Weights of a small transformer language model.
Architecture: LayerNorm before each block, learned positions, biases on query, key and value, tied embeddings.
Each number is 500 + 40 x the weight over its row's rms, rounded and kept within 0 to 999. Layers, rows and columns count from 0. Numbers have three digits each. The size before them is the row's rms in percent of the matrix's.

# layer 5 attention output (transposed), 256x320, rms 0.0755, rows 94-191, columns 160-199
092:499509488506478491469490442545461504470551446497466458476485548490456412568499531456552487507463517500473490567545545551
094:484500489544503513523455541433539616588559494465516478498469572476447497539521514473510400514497541503416504493517445459
097:484472568506435505482480553456410488496440467546558545489486526493559524551585621515528436483530462533433473428476470471
092:485502504517464537434500515473508437484404450481574468526476487565594534563530480462530457508484477507462525473543551522
092:514538512440499561448548460453539542466493516461472527422521489497452523448545551441469514439557541496459513543482448527
096:594563562488451520523533501542563457482547478515541553422496513547576530501511533519518505511472552537529486543490537473
097:455533564519442480465498532398486481441540541481450463417519545509494522507559458532476513485466562532500455380455458469
094:472451480423536489451504515518489527527539545545541481404466536474548486493463455594567576553444562461521469459450500525
096:496527525510481464498504563466514520498463534530562524492514555487522541468473477481547515457494456510453535472463568496
091:555465510451570538477603416477520548495478514481521568458490566580512504552479452488541517487515522566507543456526511506
100:513584490573406508412478456491536541490616544446533454462543510554508488500457523443488460440492472555525441462509501524
089:533493473539501472528558527490445481477530506547578453444517469485564516525498466493584490538523477473500431553474534435
096:563485505490465553510420450568580507517478509452474547476407452592508423516530563535526453552436441479527539565504441505
093:493497444433500465600475516537484520553558469523477525465468512403490542555499555481502489522576487514502494512510502499
094:497476458456458514443555470470483466567493546428529478520489498609478433470519512477471592460495558480442437421521545522
093:518518450536492481466535481538559459415470513508515494555500485524528469474439504504487486539542485485483494523446543542
090:483537432578504433491543558492457467509456529483534490504473537484535480481488493525481431453498544518480435524486495484
102:494463440585524452533439486503423466488548574503474499464464485467495402468521563466495505529452519542522516555469578608
092:437505526454481480489507483533483461547424507481466560568458516574421499501490524518504471511572492483469502529539474475
097:472526509527526515494489556566523503525480497501492539452558514497515466515537465453525475388526560564585453505567453497
100:445500525450494512561509496494470577503505509456521535529446454546471495554580544470473491422491456581501487479401538596
099:506545488542549487540475552486528472494452538508556530483575505538478473431481512489479472501539529489544513557518446604
101:505515533494574526468468443529509518503452475577535475625479512417499481564406548415508499470506545496473460556542515501
095:492563520519550498474531467504502534488567453461469537452508478510517477499489543467472566531470522515528501501485485566
093:467535480471454548552481487523529519462537492444419536596493506471483399521482517455472558427543481563441444462538565521
093:518487442492509493540514468492530499441444499459446391586562511488483551426581442476485503448473555542449540475476418515
096:500480477548489517510441483438481463561549531427492553577496470458513530571490465549527529558443487413480525483497487504
099:547459515478557530528438490533427486444503498573503507456494458470536507516532438383521413439549523474507502484507496515
090:465488426549492525555492523470508467455531488503448510476541498462458511495534514433502470591559501520450489573537465467
094:526493516414478570502424516496494473481572484443547551502513478481394578542514533561469498443441463522470479521473466554
089:482533517522537485509452538500532504471497513503530494459518523513511521539470486497541527562485470438544506488547556498
093:474488503555580452467488514603475562526520527551528490489454447429550549474466501522512542544533474487525554554446480520
099:520443549506523523501489512460481570506503428555494467436498509453480561482482534513474526515526497477528510512526498507
092:495498479468488457554372535476504470505489504540399516562572483491462475525427479483491513473492530471541536440495467484
104:535468447476492472488470482530493462516477509481553512517525482467472459504587507518552523577498485447495530477501453545
104:444427478457466448562433559487475518537465472556556511500473483514518540459443527507385538472515495568486568444578558460
104:494527482501535475500389600527566464510478485468508532429447484502465509532520471534470523492546452473508514453547524488
108:493543469557503491537381480518530521474584565533506425576554539501591514479586506560511468405457508573489522516412533480
098:471504474515548465524473555461475498478538528519522556451494512493460491542519548557483483524496470465462529503456465511
103:541470502506475421510438427451451502585506477476439573484464409586511456459520514521456495492551538449486429547552465487
100:459531496521538529457517462485478482482502519558495461438468451552599548523563501498570501457515469529480500527486520471
100:483521511522442479539481493554486526510530538491545567447526499479492388519534469479481526494513552475491530506459547523
110:396416524490443508531468462449488574590501514465517486532543493502488469480562509454482525501560496491481539435401461454
096:491558503524539515497447512508476485503454517507531501413436553505457466507422464526502524479464525514450499450477525518
103:479479468483505552484561469469492475517597529538472532470454452475552534534531453479450419544506447528503565494507497495
093:494541525545487495401539441558486567579498465455480539529525489527545488508513468473535442479521494533478486550477504483
106:459487509498593512520587501496584458500456498523551533509577515492452425423498508498472457439509483517517508543522521451
121:472517526554526421465499555533507531591523447488533444588501524482478462519475483461472499472456531467505511498503502457
106:503451485477519516396602565455468503562503516479524493448511542424535469558572452511469535486602572467486452470585524521
099:526546473519476521567510493573604506501518473485541522497543506386447573499471503533524545573518472489421544433541440490
099:481451509511529507472505455516428432471589434590501481562481512489483465543527515476527477484539470417525504456460493480
101:441476492551460564493487467493527509524492455528447538552464485389488550520513512570477491467454447496479559504566553555
107:497499504503490464510503599467534516460493480475458521403414511532530514487494588489448538559489569546459450533493472495
094:481508509484530528549551487535478482486478528502527581497486566459440525526501513449473444516437414528543459416509485468
103:488515480548449499449538518608396519493462456466528524513504532507426526472506508509478561526427500519491468517459482522
108:473490560483468459474498524531464521515564487579501472551466494490519486554526544492486466445499566519486438532488512530
093:488520550534471469456509540453542483545550498508500484580487470519501515432526467530548480521493483498469467495540485511
099:509473526605494464545458471447491450570550549536501527464509463480558440524415452503546488523511437557509427475509587486
097:503561464458450531527516453495501570473530467542496489558465520520518461544553456463453507491468512448482469539516470486
107:475446510433514496513473562521433430518520459551491449403546585471515487566548491504446513533544435474556460506436465446
099:425442471534554484508504459503468573498462515494457429486528433449416554411503556507479530528509479518541504547458484496
104:500498486484410514479502528469547539518476547541429514515517516459404519479479453537406479478505534446472479493461534506
098:491506504551484556511481512544521491540510526585449504439424494438504499454496440534530495469443562516533554563541420449
104:515535466484465484459510496451487518451463456569510491524547457580473536538487509490534514514451560457525528528448501514
107:469524460481524489480459538488509512496495517490483412475436477470617508489505477510586558422497487541483510420540532476
099:477501565516400525500489485450534533520477506513574441488485539509458495559497507536483439492544513390488438499505471449
104:557471520548496542498481524531491437516528482436468495385547496506551495559457522540456515492458461563514554519464429492
099:485546469504508478473536497530519518441531534489434477418438528510480552545465446456457525468481575523560479569507537457
103:476461529457576493486384536470445429555505425505448552519538480418532493501511504487456473496540456524484446436509519493
108:567511538540418503502444474498485492460536552499469510476523482554454468453494446496549511569537555490495440448489500505
111:494515541524459505488446487529430497452533466562427446420498508508511501513547516500521457533516465516474502505482454531
092:502481481509521474430449591451496523528468451457485462445516555457462488556527484490491503545460442475477539512537525503
102:497548496478473535479459515500465559528511499460507499500484553397515481593485468470539455440465475561584559524549485509
094:508399521471484549447530556457487480506479541516582430454533518544526515528550491546483515440507468580556448462537518470
108:482547494527517411534467534490504558509540540506517471423592453479466549429561488471525475515500522534417574544478418547
099:454490459469539524466509472442496601495555531520530426375477461483491526567494493495507552509552513509464484475501518482
100:470457572517475415460546461485546439516535530539449458476534494487493486499472521524452474534530504448528527544583492423
095:476498439490511463576523501570447478470495513518490445498439449492514384474466513516500493468526554506475550530537502584
100:501423562542508548489505543439504486502574455477546501536532578445531487502488489575458538456525487572515483481545461523
111:441454487575495504526354480526488454527480550516457475593495524536457476514505529529456449551510467482519533583496494502
100:467525522494410517491492482449601479525544487526536455454438507571541486531527518533486484422459548536486486499431490499
092:466484542514503448499485540444493471455569540451553482478538471433508505521494478595495510494523477509556460549482508499
101:473485536479585474485437533483492485466515494508550514567514533470493522512523569508466473448507506516494561487507499489
104:481490466439475505524542490382469521499479486536498533498565453494492600501492497513503435446504513494450521506453534556
102:496473527497505519477405527571486518417589470468479522486514493485498574537575519452495528537525511579534474556462538502
094:521535472550486437492471557438532512506557481500420536474464488483522483565479492498482458506469501452500555465480557523
099:565500490512548522506520382450494526553518608521451596504523497549475518513450581523499522507494465538519452514496530585
099:529459544468489527475469518482467518523483519604529521397539524484498498529546507551518545500491554514502550465501504558
106:499447458447448526510466501570528492534526461450460515551413552483497546514539483457447522456618514455550593510455453494
096:496531475471541458469502455544468477530484521490489544487529465479545504438547486479461549501475531521476506421534502494
106:566518438573478458518459441435523489526517498506492477506528558432507453478521567425533502446453521542450571507462570578
102:519515477579562504596506412533516507510528443566541517428447475497528529517475394541516520506563536478479476475462577565
103:515511550467550517523462377409502448478458476560486525465555513537586521522503481480529501529484528483513493524561506509
108:526581543505445469544516541527561604547495538512521510501527490459456435445508510507498449459561598519606473448562551484
101:477453492554480531543504497424584520497607475531526414442502596480505468552549555491432468496487469493461490498498449519
100:525487364555573537427516471456487463533546441448433522561489476533528559450526498506572450501514528457500509502502529495
095:512533479543529536487493404485566479484451539450513471470501476493530549429508489477478585527530462552450501485486458393
111:489465514472539493546548528501523546447579523451486519432502539532518454555393574476518451441458510514522454482426479534
# layer 5 attention value, 256x320, rms 0.0872, rows 95-191, columns 160-199
105:485542506488446581567479451404525455448447500533445505522520553542448406464564553526462515499447507528473546473569535503
117:511444551528516533568537493497539510499465501525517517559578507524557513439461500534522554493419525512535517522571488476
108:544529481475466491471442457499508538516535467496463600499466464474420530495512517466496568455433563472494482478499496502
101:531450511551536478549523530546560446532592545537511441509487528450493533445476463512511512440489482534470509504558495527
108:531437420532531521468459419436469486505450518524539544541563476473480490462481532547463564498455432533506497508592485486
102:477473522603540482561428535616490462551474494519493414469568471508524555489522497501541553545582535478476491512557569501
106:517556445523493544491486455518608505502521484534438450525462558539462499481514479517357423531571455473468515533471563514
104:513514534515441455511549488552529484482511470512486540451472470485538541453542503544499459513503544455485525550473497497
106:506516503541463528559488551466449510545447568473439466475541442509454525506501546482565442433475492491508553512483502438
111:519432529452421490475481501487448449459511411447547517549476440504462515502487489479401523467509523505485550520450526511
097:538486507533478514444522554511486519499472472510514522509501507485415527500501527471473524527512426554494578455502486533
113:503539436472521498441529580408434466477467507472492590599469546444470478487517488497455475552511505487545506430483411523
100:512416550483549536462536538580527483535470485513475535536471473499486523535493475544511546545466504532590471522488445443
112:519455533602506458508427435538544515515537532555453417477593512496525463505480465492539475427520434490510521559583525541
099:497520485472477439489483490508486553487553539444475473482486419518475514525529458505484476517560465510584517463500464538
101:516511486423496531430472476462515499473517452560496431448527509447479535465512532492440554526433484474486510434557538509
114:453514496437494549523431496495528487489509491472496480477531533497517479477432400543460461515540521453503525461549437432
104:545556518569541450531473521521462447482533437504485474475469461457578474514537488514532501489598514542558580553454510530
108:504462495514498522524490476514462497436589567462518500466485507466438565434526564531537566540491481505464506424536517488
114:476421535512539474473475491515577435496449541459481437439540474523489448553522517439499520507546539412574515482541445478
109:473527490505472491516517505564557450485595496423509526443469421438504533556489537566508515512465475536485534422451575497
106:437518498499484454528547521446447486503510503474519561470548483499489538476523462518590529550538484549472433487542491486
109:508469493499380459499466551559523560499480516492510463510486443496455502459519492515482436485567516495475503493521492491
108:485444457495519418474476498476426492494498492515481465492540455507500472542496451490496513489459517527495498482470472499
108:536529541476488486538494572424513503460522590544404449486516477500571487490466493473507466561455549513577481498456491489
102:387568461479556463457442519498524539440416509502537401566497524506518499476546494500509517476558478490536442480579565463
115:505471469476521467498551485462455549479507517470510441507592591478432477463513509534543587514503498547469500475572535508
097:498491492513500455491474514475514514463458496469537452562474502447446499501481486492482551492460497435516531454458492561
106:499526524500508562516551527548562474576514474474475512494433535477537523516479506451499570551571492455561539488501472448
101:400518476499489557498518486547478464511480491485514475472480527463494463534503556551427485392537464522455488524571524502
107:509496474521430490520524542507451485483537435479509540486480463465398545440467541537491475563511476568567467515546475511
102:503552436465542509512468518514543473566511482451520545490537494398510531449543509536477527526528484510472472503515541479
104:510457537457492464463567449496573514518546432441456479511507483489464486516555482524576532542519472567447524546522518460
106:363573532514466527478551556523495593557533453448467466477512536501537531388513495472495471461513515484524531447519467517
100:477510471483526513459460499504543482404508495510480516548484519492530488583455479518528474550486558445499484520436520465
109:489440584544478473461423502440511540509501521477592532558502501479463451499526502474406501499451496505503429559441487515
107:505421488499469516474579514505478469471476495464508460489486495508447514511441514476480500509504510524425501554563482548
100:553486621507500537512521488502499458435467501500511518459504482503463538473527541455501568519489497540508482464485501517
112:475483555500518520533486553482524379491460484495512518449503515483486561531496567547512414489461556538462541504522531485
103:548483485517553543530532529514544546549468525413479560539419533440511442539404531488468464444550546510504483406500536523
102:580432558524490503479499516460499463607519473515484477552493461568471507454455483539518477564476503486460498427518500506
115:521529503498495553516464560488485475452500478518560504496454482477534450462488487545559496484492520524451506410558449533
100:417483473454494479476524440590573579484504560516512538466423465491562515506518482457534508520502533511575465506569547456
098:533508445546487522539548555453504530459576465515568489477572517519533523493477500486618562515560593430500450433479451485
096:547508467452557474585478507502491517534463464483526442514432517547561413586558500552478507507503443442510507471522522553
111:545493582522427435512494477469521482557463534438539494482503455513530525574466583477575514540528535507457498454539520530
119:508514484518495451549486546500501449437442546546460512515548523617509470421550527490459471510512497497515476485533483534
099:460488540543498415554446460496529488482476460502484427461477469546510532502542502467585440545512495451486510501471504460
099:492540513448448563471500447464454459462612478424517546480493484519492434522490483489452512522470501543559498500482509457
107:476527551491466464546505506500516501456467470492484541475472551516551476488553485500501533515544498572536494547509583562
100:550563452469509540476477498485534457516492512431476448473475544575491522555508436532507496532466498476478482462461512462
108:582473476523508486399494507445516484557474506503477478544498433496461494503554439506571441428459458476507550520523572511
099:515502498451458498544439542505480531504517527542517495481507415518492512495456563508552487408549454512511537508506517531
106:475525500522475504546547521526582482452577436502533486476489517472504486473522512465544488536574504488506534522477393522
098:558444484514494521615522422476493491476508471528476532496546556519516559512484451527469525486530366432512524487544525521
101:529469549459396501496447508476482480474445504556505499543538464525440592483544574516555540541457484512434563489509474512
107:490492503447449508530497474515525574468532494550479478495488490516534487532550571470543502566489544410478502478501524493
101:556527579507509516554543509555429480457530548455513540489479541571419554477490517448513510510548496468592470481500536525
108:502505477448434567453513441491471516468547528521545527539458489475436462442466464490565521463449508602516495486530419543
106:488453505584536510478496556575527462448485478558502597511445574474507501443483542466520545513496481522500572497518542546
107:447534538520517507492562504477420427451522533498491482477480518496522470514499428466548505446502514464479491452491478487
103:460501531433461463541517502491488490503541584483524488493490495509441545524467482520476554564472547488463486553519558521
104:477524521446474533475522475465419528519556501488474463541447544549512470505526518497518453471535468531479433519555482452
106:485469445545464479447460424546525470452501549560467497417509456519402526550449423477545527507534546503508473572518482477
103:482577545509422473550497506477531470498519519499507466486528440413484570474508494463553499468454468492512506452539510492
101:555551472506513504502539475473496523450485445489480503565475470506459412520489545523508435495519469528395509512561474527
106:435475517522552562523501449495494546545488475496474532514517462529483499500536536466537565523557458467498561495504488498
102:486500479544480459517524523503537493451521555498485444524523528518447462450488454524479524438494507500521497530439490439
109:559484525470470544537536467419481514553448495537476552461465553427521479526598507475532498508478492549472531535496507496
109:507459501530476492455500570500449461481542556453531543602479517511482510461515513494515486466486458544524443528493512554
092:457433437527479497453548485495521523560443517543513521516485438523483539488437550502520485467511490556573449491478507514
108:462403505473573438471463487511506478483521464482438506564555520547489507463504494507462511481488493481435435520495502539
102:550550503480453452493511465505549527502536497483530497523577530448461486513450568504505493557518454526463567529443522527
107:470487510492467481423518513476449449510538429511482547467530435481536518506550497465482493456515509467524608524509515519
106:516476539494467516479438524543489423531487565496529514497466532503509484433545555458523533528454505495467490486534453474
099:518461506509525504524456639458482469443454447478526551495463568472539467501568509480504535464525502507436545467517533496
099:431445521547521514459535483446540543522511463496491489475548475522514529576467462457524558536470437516506463479439472554
103:502530457471470499527496483500492466409481532492551446502520485601468476466502505420443428522575501480494505514561537452
105:499527441454543460462475553538453540469481521446476492529463544470534465552495489476517510443535605514469541571456535474
103:533441469432496531593547493497500490442515496480448453506521496425525534527535448471480528569501476477490485409528470529
096:524483473420487499501513535552509534485477480496436510492522568498507478531436581452414531515463489462530527528528484526
104:483490433509522462433449439560493503550433462527526426534519442575477461523494552503505531568570478514441519539476520465
101:506516467526530473424435495587453489513497471449466513463496489462566492464483513541535482483522548535505535478520492528
101:534477531465523502545514448491581591525467535420516446533473518464559459498503500439468454526507487520453523521555440509
100:472553518557512548498513507479507518481430480552559381527526494468504534450458505525614485493505498558515401441415469423
104:561480478488500448498484517543559492406501440508520507379488535546576522506486464450453489471476496451469523465501523458
106:443577509550451524543515503540477536491470474534480511536484445560535526459578514503548458471478412498556491442443481543
102:514498537471560549502513445445492488530368512386468528516478475510500471486507511520524525530458479525500501465589543469
099:536447527504503487505464513462547473496493456542534504548529500530539465449461471532520532529541524497480507545513508470
109:463469514507506524521545492543503528449488444487528531478458513549446546508499556483509567587563478418551515490435491518
102:500476519510466467475480536476511479560432473446516513544479529446457434517424484491454576521429564449432495429494485484
108:482559520490458502579472544543527452479575475508521578493531499519410494497512442535417572522459493513453543494525504524
101:500505501482516463411561446393460477422454482528524560538524565493483441526491481552510536497499461410519541478499490554
110:453481522491406463554544515545435491444508527483453541469497467508491515456574472522577525487497521515483521457477534445
101:485440526511505461557570527537470567498420547529503473563451490459496468458507483533485477493484501516490490513535586524
095:523564493553492448529521491466536466479471414543499501482556483489478394502416520485499459459457549448521518467513548577
112:510447485491532482450472480559503511516478526571483487445488501452469494455560486518475465481525510495444546486567432516
# layer 5 attention query, 256x320, rms 0.108, rows 128-197, columns 160-199
080:506482532518476517488524513537533455499511542514458495515484509525463506548536520550533496568431463494447489451451456486
086:510468566499572486462439563470524424567501554531537558471539482455516487511448426530531513574431436558579545412517514498
079:528471478515442537562462465514486517537486502409534509579495515504502525490457567525553424522453452487500496527443518505
080:517506539599503524489522536465511507473565541446479554588476568519498457526488460532500434451439561527476491543492450454
079:504521486494572517536486426493434508467546467557405481488481559518561464517510490514505588499494488517453520581488478503
080:523542544475492538527524449522449458494453451496539537544529593468523511461537528465486489480499448467492504469511463489
078:538507470491533473448537536477468488441493430520548435601514511460544521597475470466551514555526520449507470478571520481
078:484627525547562462518479463486444419510518475594493495584549518497439404545406520511488454509493457501567399490431516479
080:511519552507474468489506394424494486563516514500455528381526498547530458484560511527465448458508511476446520479452473492
080:514514494531472521432514554419492443498484495550545538532558529568465480481424496547488528493491597504530447432541465471
082:512564516486537561491469505492506467549448474520497501576461455444502443492477478528531528530447451526460517526521527506
078:532535539468547552475440476507491488472517482483464497552478519508515471437576483451559407565476506504501532511526482510
086:527490547497512485531501431521451490548530541501528515509540487455519496453517484479484542498497463465511522529476472480
076:510486449537545517532502544555458494447428515478486523453571504465506436458566510502524520598485464479507561435465531457
076:490487509545523498452429575492561441480522457463495519462442508492548514591487451551475519471500499493541505444535566511
079:558508517443565539461574475469462528495526507491482505468470442503485547483504448530503593504512488464459476588487532548
080:459513483498485450509482482502474471533458543452488542446475580464459484545502469549380416480499514527487502531533510448
086:521538545482396457479561503512447510504481463523512485483545523510472474437539527483516461504643522397494619481503494531
079:553484541493457502468476471468486502508500538602517474474476506568514566513500512498447493539430543519527521546491516544
092:544509484479481481452519473477533509494465487538467490433458491485568516554499475551582535470565460566505532475498568546
089:519532462440549499521476449554446471490451495512445569471421530595541481533480539511457545566523514489490459497451524514
077:509494534489478578452489473521494470490539562491496527546480508503547544536425481515487522443436516514473487494390479529
080:449534363542511508451505560478482479564518471525517455546441512509507532539505474529529439500459449467520518537431482499
080:445533439435562431509457525507490488470470476534466447462542517481568475478472530518452480491546467493564487487478485519
090:536529440418502467549492492452455583471552518435492513445488498564541478533494431539487485591551496506482497473514512500
080:459484475479519556583502464509558513502477479431500549448428497522496525578518470493442424622489468484494543467495508475
086:466550483495479467525521554518543519476570422469493492501537546507492507500521479437485520487523475550576468456479552389
077:429437501482441453456531532498503572503453438462557444531479506578549506490500526530452546498500480547501515534513485464
083:483478501537520529518446456489461445497437444500546457419548545551510561539480545495482524505453459515489494511455474495
089:454444540512550480448480432458534467504457484479517490557487488506498486491490454474481485427526588504564438501505502513
092:494521523437528502549483570551493535517500477560540508489519499485498447532478536548473539538454490487464462500501472463
077:480535468484498508614508448515493566452581448502470572541546544442468519560480537475448541540486499496486527460409486550
077:556474507499489541486494516559558460481500488574496514439538486424492487495584529493501468504485480587452525514484536489
085:568512503442521510518447466438458522519595512450578491408485553481480493549521458489495491447562516546501492519467424549
089:503536545479553447418508560583509504547445480525458503578486499405454498515481485523463474483543517465545491546528563488
088:453527482526477447577551590470506542486451571521521491497482513503537453565536505545490564466526565511478483550525448577
089:457539508507528464506517496508503520555464559463488451437513510441531469402477549480524476519486479534480567515520510475
083:446446502450506421540543527626522472504530445531507503460534442499533542431533537546485500573555514479496547550545532431
087:418527478535457512478424430468455418542512416490482505582490530383532456494536493469527473504532498510533526513487558570
081:531540518473488498505507526545448406430529452579482530563505528505462401507567485489487410519488543516543527568547518497
089:498434466555539524474508446430521528486481468504510494493497422512519600508480528512512524508521470520497506471477509432
077:527575494542476445456481475524536464567430471513533456553455521504493512496522481594518499504452421427528534477532490458
079:503475551532456518535504498571500535562495480446549521530604484393488544502559487567537515443473541527489466520534510437
088:468524561544556559502573447501519474543575490481471596581491469501532513564421460472430400415536451496518551564457504511
077:487545434517475520536553497485541578520489529535504535483403496532509472527505567505484562521539497509524478479459537498
090:476448510495474553481513519495471560550455533464482388438491442511572479478510510492496525520557531530480492473386523504
080:481529484459526464490468531480473509515400484530480492461507416455382480466520520442475532523443499447485563447489496541
084:481527437613498560413474512454508527451563501538473531458488492464544612453448528516508477517449473524456525498405494494
083:505550599421494508578539475527510460479532471490500525499549501529499458507544538521446483539465538535489470470475432517
080:527543482501560531491552493533460607555514498486521511586474496450454515460530524501457463439461490519500509495480536490
079:581524456433516547436571420435446503553409486486444506488469509548504511492534477480528515525503457524477447501517461452
087:488534470538415554467462508478529548476522531429488515567473550517481465486523496455478564549439464444459506450475477515
085:572540466577519568477535475499473503509450504490496472545498509534514540491465478498506483493471453574481497542508512431
090:516506504438529500497478441439491449460499454472453548523465548547501445484537527534465487546518523478474460505501453523
086:517484574454498462481541478516463490460429490491504558475517525529523459496589513497463540544504457447522523447447490518
078:490537509434458476494524503500548535555484521591503467447561516499491509520572492411461464450569546503581523584560464429
086:499576544493476513472539539482568518488483530531422510449466467498519463504540467473525551441475522450455482486526508480
084:464518476445475465551485507420449466460538492528559491536572442525426521506497518512429510486501517452475550576488547453
086:536427479531412503540499496500516527495547429550523483484514480526493493499483510506441467451482425510549560483460477472
089:477498541458447529542492392494500519443524461546477478537552496463445505449529486477468545508541536487421534496491481534
091:542481483443468540498534472476476527518459553390540526548430549494496462590559454514425484492496476520458555508547511569
084:456566539519522458518450557481535442519575482517496551478459494567482429453499579561539425567456486530497574510470485523
085:563532530453480502506477427513562529529463499453538495492452498469528499480539501483538479541518578495451582473539393458
084:459481519572551544461538491520463438506595513532512511518529491534595520447503454472513538466480495464466500491459544458
134:508572519433466490451562575528499544458461517426494520431491521478526504454469510555490552487526424568502536458447515471
143:496453428527448527468495433490525486486503508563584537458539495528497488486533479470487479495492514454493530535577496443
145:418514501510538487506508418543519424421413489516496513544538432509459527529444603418439448546525500513570517460529514509
138:508409542441537504436487558487532540528502517545542519472442422529518445434519490489505584550500460519548498434595458481
134:495431460495504555483484507524474457480529467468516536572511577489456522572519489465484530476508523452508502472535442452
145:543503509488505501459547415451497495493524586546442528548568450456497487491469571466515462437482465498507480482488497476
# layer 5 attention key, 256x320, rms 0.094, rows 128-196, columns 160-199
085:473602539501524431565487481502527507539529519494465452563458524459488506486518541492520552460463468495525629470491434529
086:485501612469525507484457515509495485532486552505563519411571538502506457573478549522451500556520486480524528433529594399
087:556497547552524520463487480512533434563506494491479519527498515456506545493489487518516522527481508521557454512520522547
084:453506478477478501476551513503540468446546474567473519516429479440528470514475497511481546492550474470527488465519524535
087:483466502482512482522410490529479473442488441507498447442470520429475480476487525456415519531501464465505433526424496463
093:478474457521503464503484540599493509512479594479453543471509497575511412456542538512513483446484494481516512530461467468
089:539507548537492478508497519515528416498436482563537472488507475494511474545447483568519456486530511451498478498548486475
089:483558569528555487466438509510501425457502461452424429466500506515510425441527538520529487512450422477524547466498508488
086:475510515518546524512487569561414565502556508495496505541480584545419475459548538467485527448556542516520519475535428514
089:523483537459436539450515541489559535464507521464502527477435531532447538456486502478434504495473502473539480391528478480
090:507441464469552461515549529518554462454460505447519475533537503521519509569503517517517486552480470518521533500532470491
078:523539468491597517501508382518457504526478531455498448550481424463518586478521538521518459531516470449529477541497503558
092:505502547496503489521486518492470495466459494469508467658518558505521500482472439422467445493505593441486446511488557508
083:506474496524488503484494555559520486480450500536557492464511505554522407477467531453478536537428546561485504504434483515
085:449536488489561509487460503481469535472535492456507466535526570544528575522414504539508480489423517414575522481460544538
086:535488580510525507413599465505548530484493502513484487450506522502495527447514457504470530490531472434538518477489469516
094:450508470504457460559547505537493498523539522473437507485455482470512439521539575515482507471517486466586479536484432436
090:509485549500458526474528548487476550500568492418489477523474516455523515487475478482542553502514554505483447521462438475
086:481560447498443492500534489522533432495575460503542461543548561482538441464613506517462507566499454490427530490444531554
095:413436540452507519516512501505449501434465477521590474430544454585470568499486457506504490532505514519509491525486502443
091:524519487549582510520538485453499490477416449479454512486467479566527498469551457549549492541508504487516571546473516467
092:474529458544532471549525478543494420431508474419518510530464493508462436475553512496499440566439482479515494530480498505
088:462528476412503509573515453477492458519528505574516461547470480504489486520461573487512507509561492408479508514511512552
088:551448522497528546507493557508512473554537518490509479530570517449516468546523540515545492445489485548507503412499511449
094:494529469477435533450494561451501508523437527526539495581459472537485473490567503484445576471472464585516505515450458514
085:567514424507480496524480513517515521500491550499461508533512511519511537563451452458442436468485558514481570558558529461
088:409601478496509444444507569455502522519512498535486515593464524490537494583432517466483466478460581522537568492503564499
085:565512536544525433488511415534561459487511455552480578532469559538529489552497526442456529511448473507513501532483510501
095:424526410453538519547449543522466506456512504527482458406521515496578551496515456466473544523508595410504481513489493472
093:510433551520542548548562510540528490452467545529471517481552499461433552525522444571545484484456432551461483482551527451
093:492479474515508487485469540543529554529521550441547477498491581446459515516516537447524459478453481568538511586474432399
083:473464409493582437470508553565498454500445471489521554459475489407465418531444516514469505563474519455518476485436560478
092:444545464477530460510623529554450535459446477440531446505519484488488438536550557489520498383501513464450527511471459507
090:534510471517499445498503516563461456450481498518543501510522498566480534514534450500427524418540511576538517482572514497
100:461479475494508475525536459494587533516507498520520516418481524470478438548465550570532529591466421524532478485553463519
089:503432470553539519463539521485526466510548505500500518377449425506482450506480529540442518509533498448449532585503478462
093:487532533552520516542517372573522523469531511543564440486534477438562484497546469472546492524511483466473529523469475474
089:612469549498483548461492487560478538502462449447506527554525501511492472525544481490478528559520489514495514498493550485
094:466484525524534499486503500591487540474562458564448505401480394457534516498499547563499533464506423474506594591558547454
093:513507500513498489502528548562542493499542427593539474353496523488504424555453438430500489502452523438542556549473494489
097:422508445501494505505529462530532496523479479477508531421538481494545507582440567533497512498516480531425471495494511533
087:492526520505524510488464553539541540599483455451481486441511501503536432567537601545485508477473491502528580501510521507
090:514569494449520471514502517525514502498495536497581469532472520450570432527463560555506499487497467422530501570594514537
108:458483533428501477538527529514454492527542471437516505484524502486551567572489568495539461528557526521509511496557564484
093:459482433455519476445531550491480489585526493564487527449461547481488452507563542472442523436486495485522474514458514439
094:446493458510495516524560491481498540533541488581477433564466484487499521537473547458518481498490467528391531451606465575
089:545495417562552465539495543554560558542533477522520434438469513508442492525516518538492463486482527414474555479534456508
090:533533456494413492526583482492501580535525476570521442426485472472527513536504553478413492482602496575449485480468509506
088:491518536549454517437533546498499566475445478479467528516479514451452459527530564450394517431520452538437561469546476500
089:471535393446539451542551527507546566533499457489529385581520503543567517518469493402502442533514529492507423465502517509
098:551473499377509562522549422505462496537511514489488500538469500462444477437448506492526484467537460503478454523524459518
097:444495445496451511395442545524487494483431506535508482437511493494406515490517478497497544541413537453468483475543464502
089:466512539435468516442490536457438568472497510442480505467470493426499518465515571533425579532532544479433488501478457489
093:450512505507448480420462493437406466521510546489471490484468520496479452530483514542529503493474453513522524560509472426
098:516503532518447433491478573446470463496456521534532530533516509560444464466536486526410509511499500502466503540457534435
080:561479437592490488473510493575531554493608465501513546458463510449519498484473451389519482471553543446582373514474446477
092:455543497516491454481475540571529465476518517546478457449482524451432431454571457542514468488464535520520520453495413515
086:458469492470441516458585540568503588494509515500539508543562488475501520512489456512503498442536461426485545509487483468
089:508556525504556477494568489508482499502493459567559463561484506509469560501506514473505433541527572529452420519455468586
093:582501551528495496443621499500519466507493473515529526508517512465489426407452481453493469505564513553479471518560474495
089:507472507481500458599447499479533424492522531442411546519523513575453446481433455528474504589503498459574488514484475518
094:528523511467517501544537436454552517517516540537552519466480545479475502525527537553493476511485490571526505410510507509
081:550514529482486599597499448488556500476489526519557480574497431474437522464491481457539493506477506490501523468542491517
092:509575491527457475525553480539537464515511483500491537455510484513471476567527500539487552496539483486515513534489472423
119:538555512475516528543512503535534534439504527471530444524388543539444559544515463527535541535462494480489458455508552635
128:475493514469454491491446485457570521468481566463516453513481541510447534546503457450470511521416488506507412554442486494
123:473515448491529512452515525535512528454451427550478537467474433452530517391531490495465543512446509447538525486544436521
133:563516535548468456567519550523562477523555532549507592542465515572457493474541518459445515599449547515538525402460510485
117:569442551513452546505445488383515480438458484546508477511488511490526431553440505507495478471517565447493507485497483561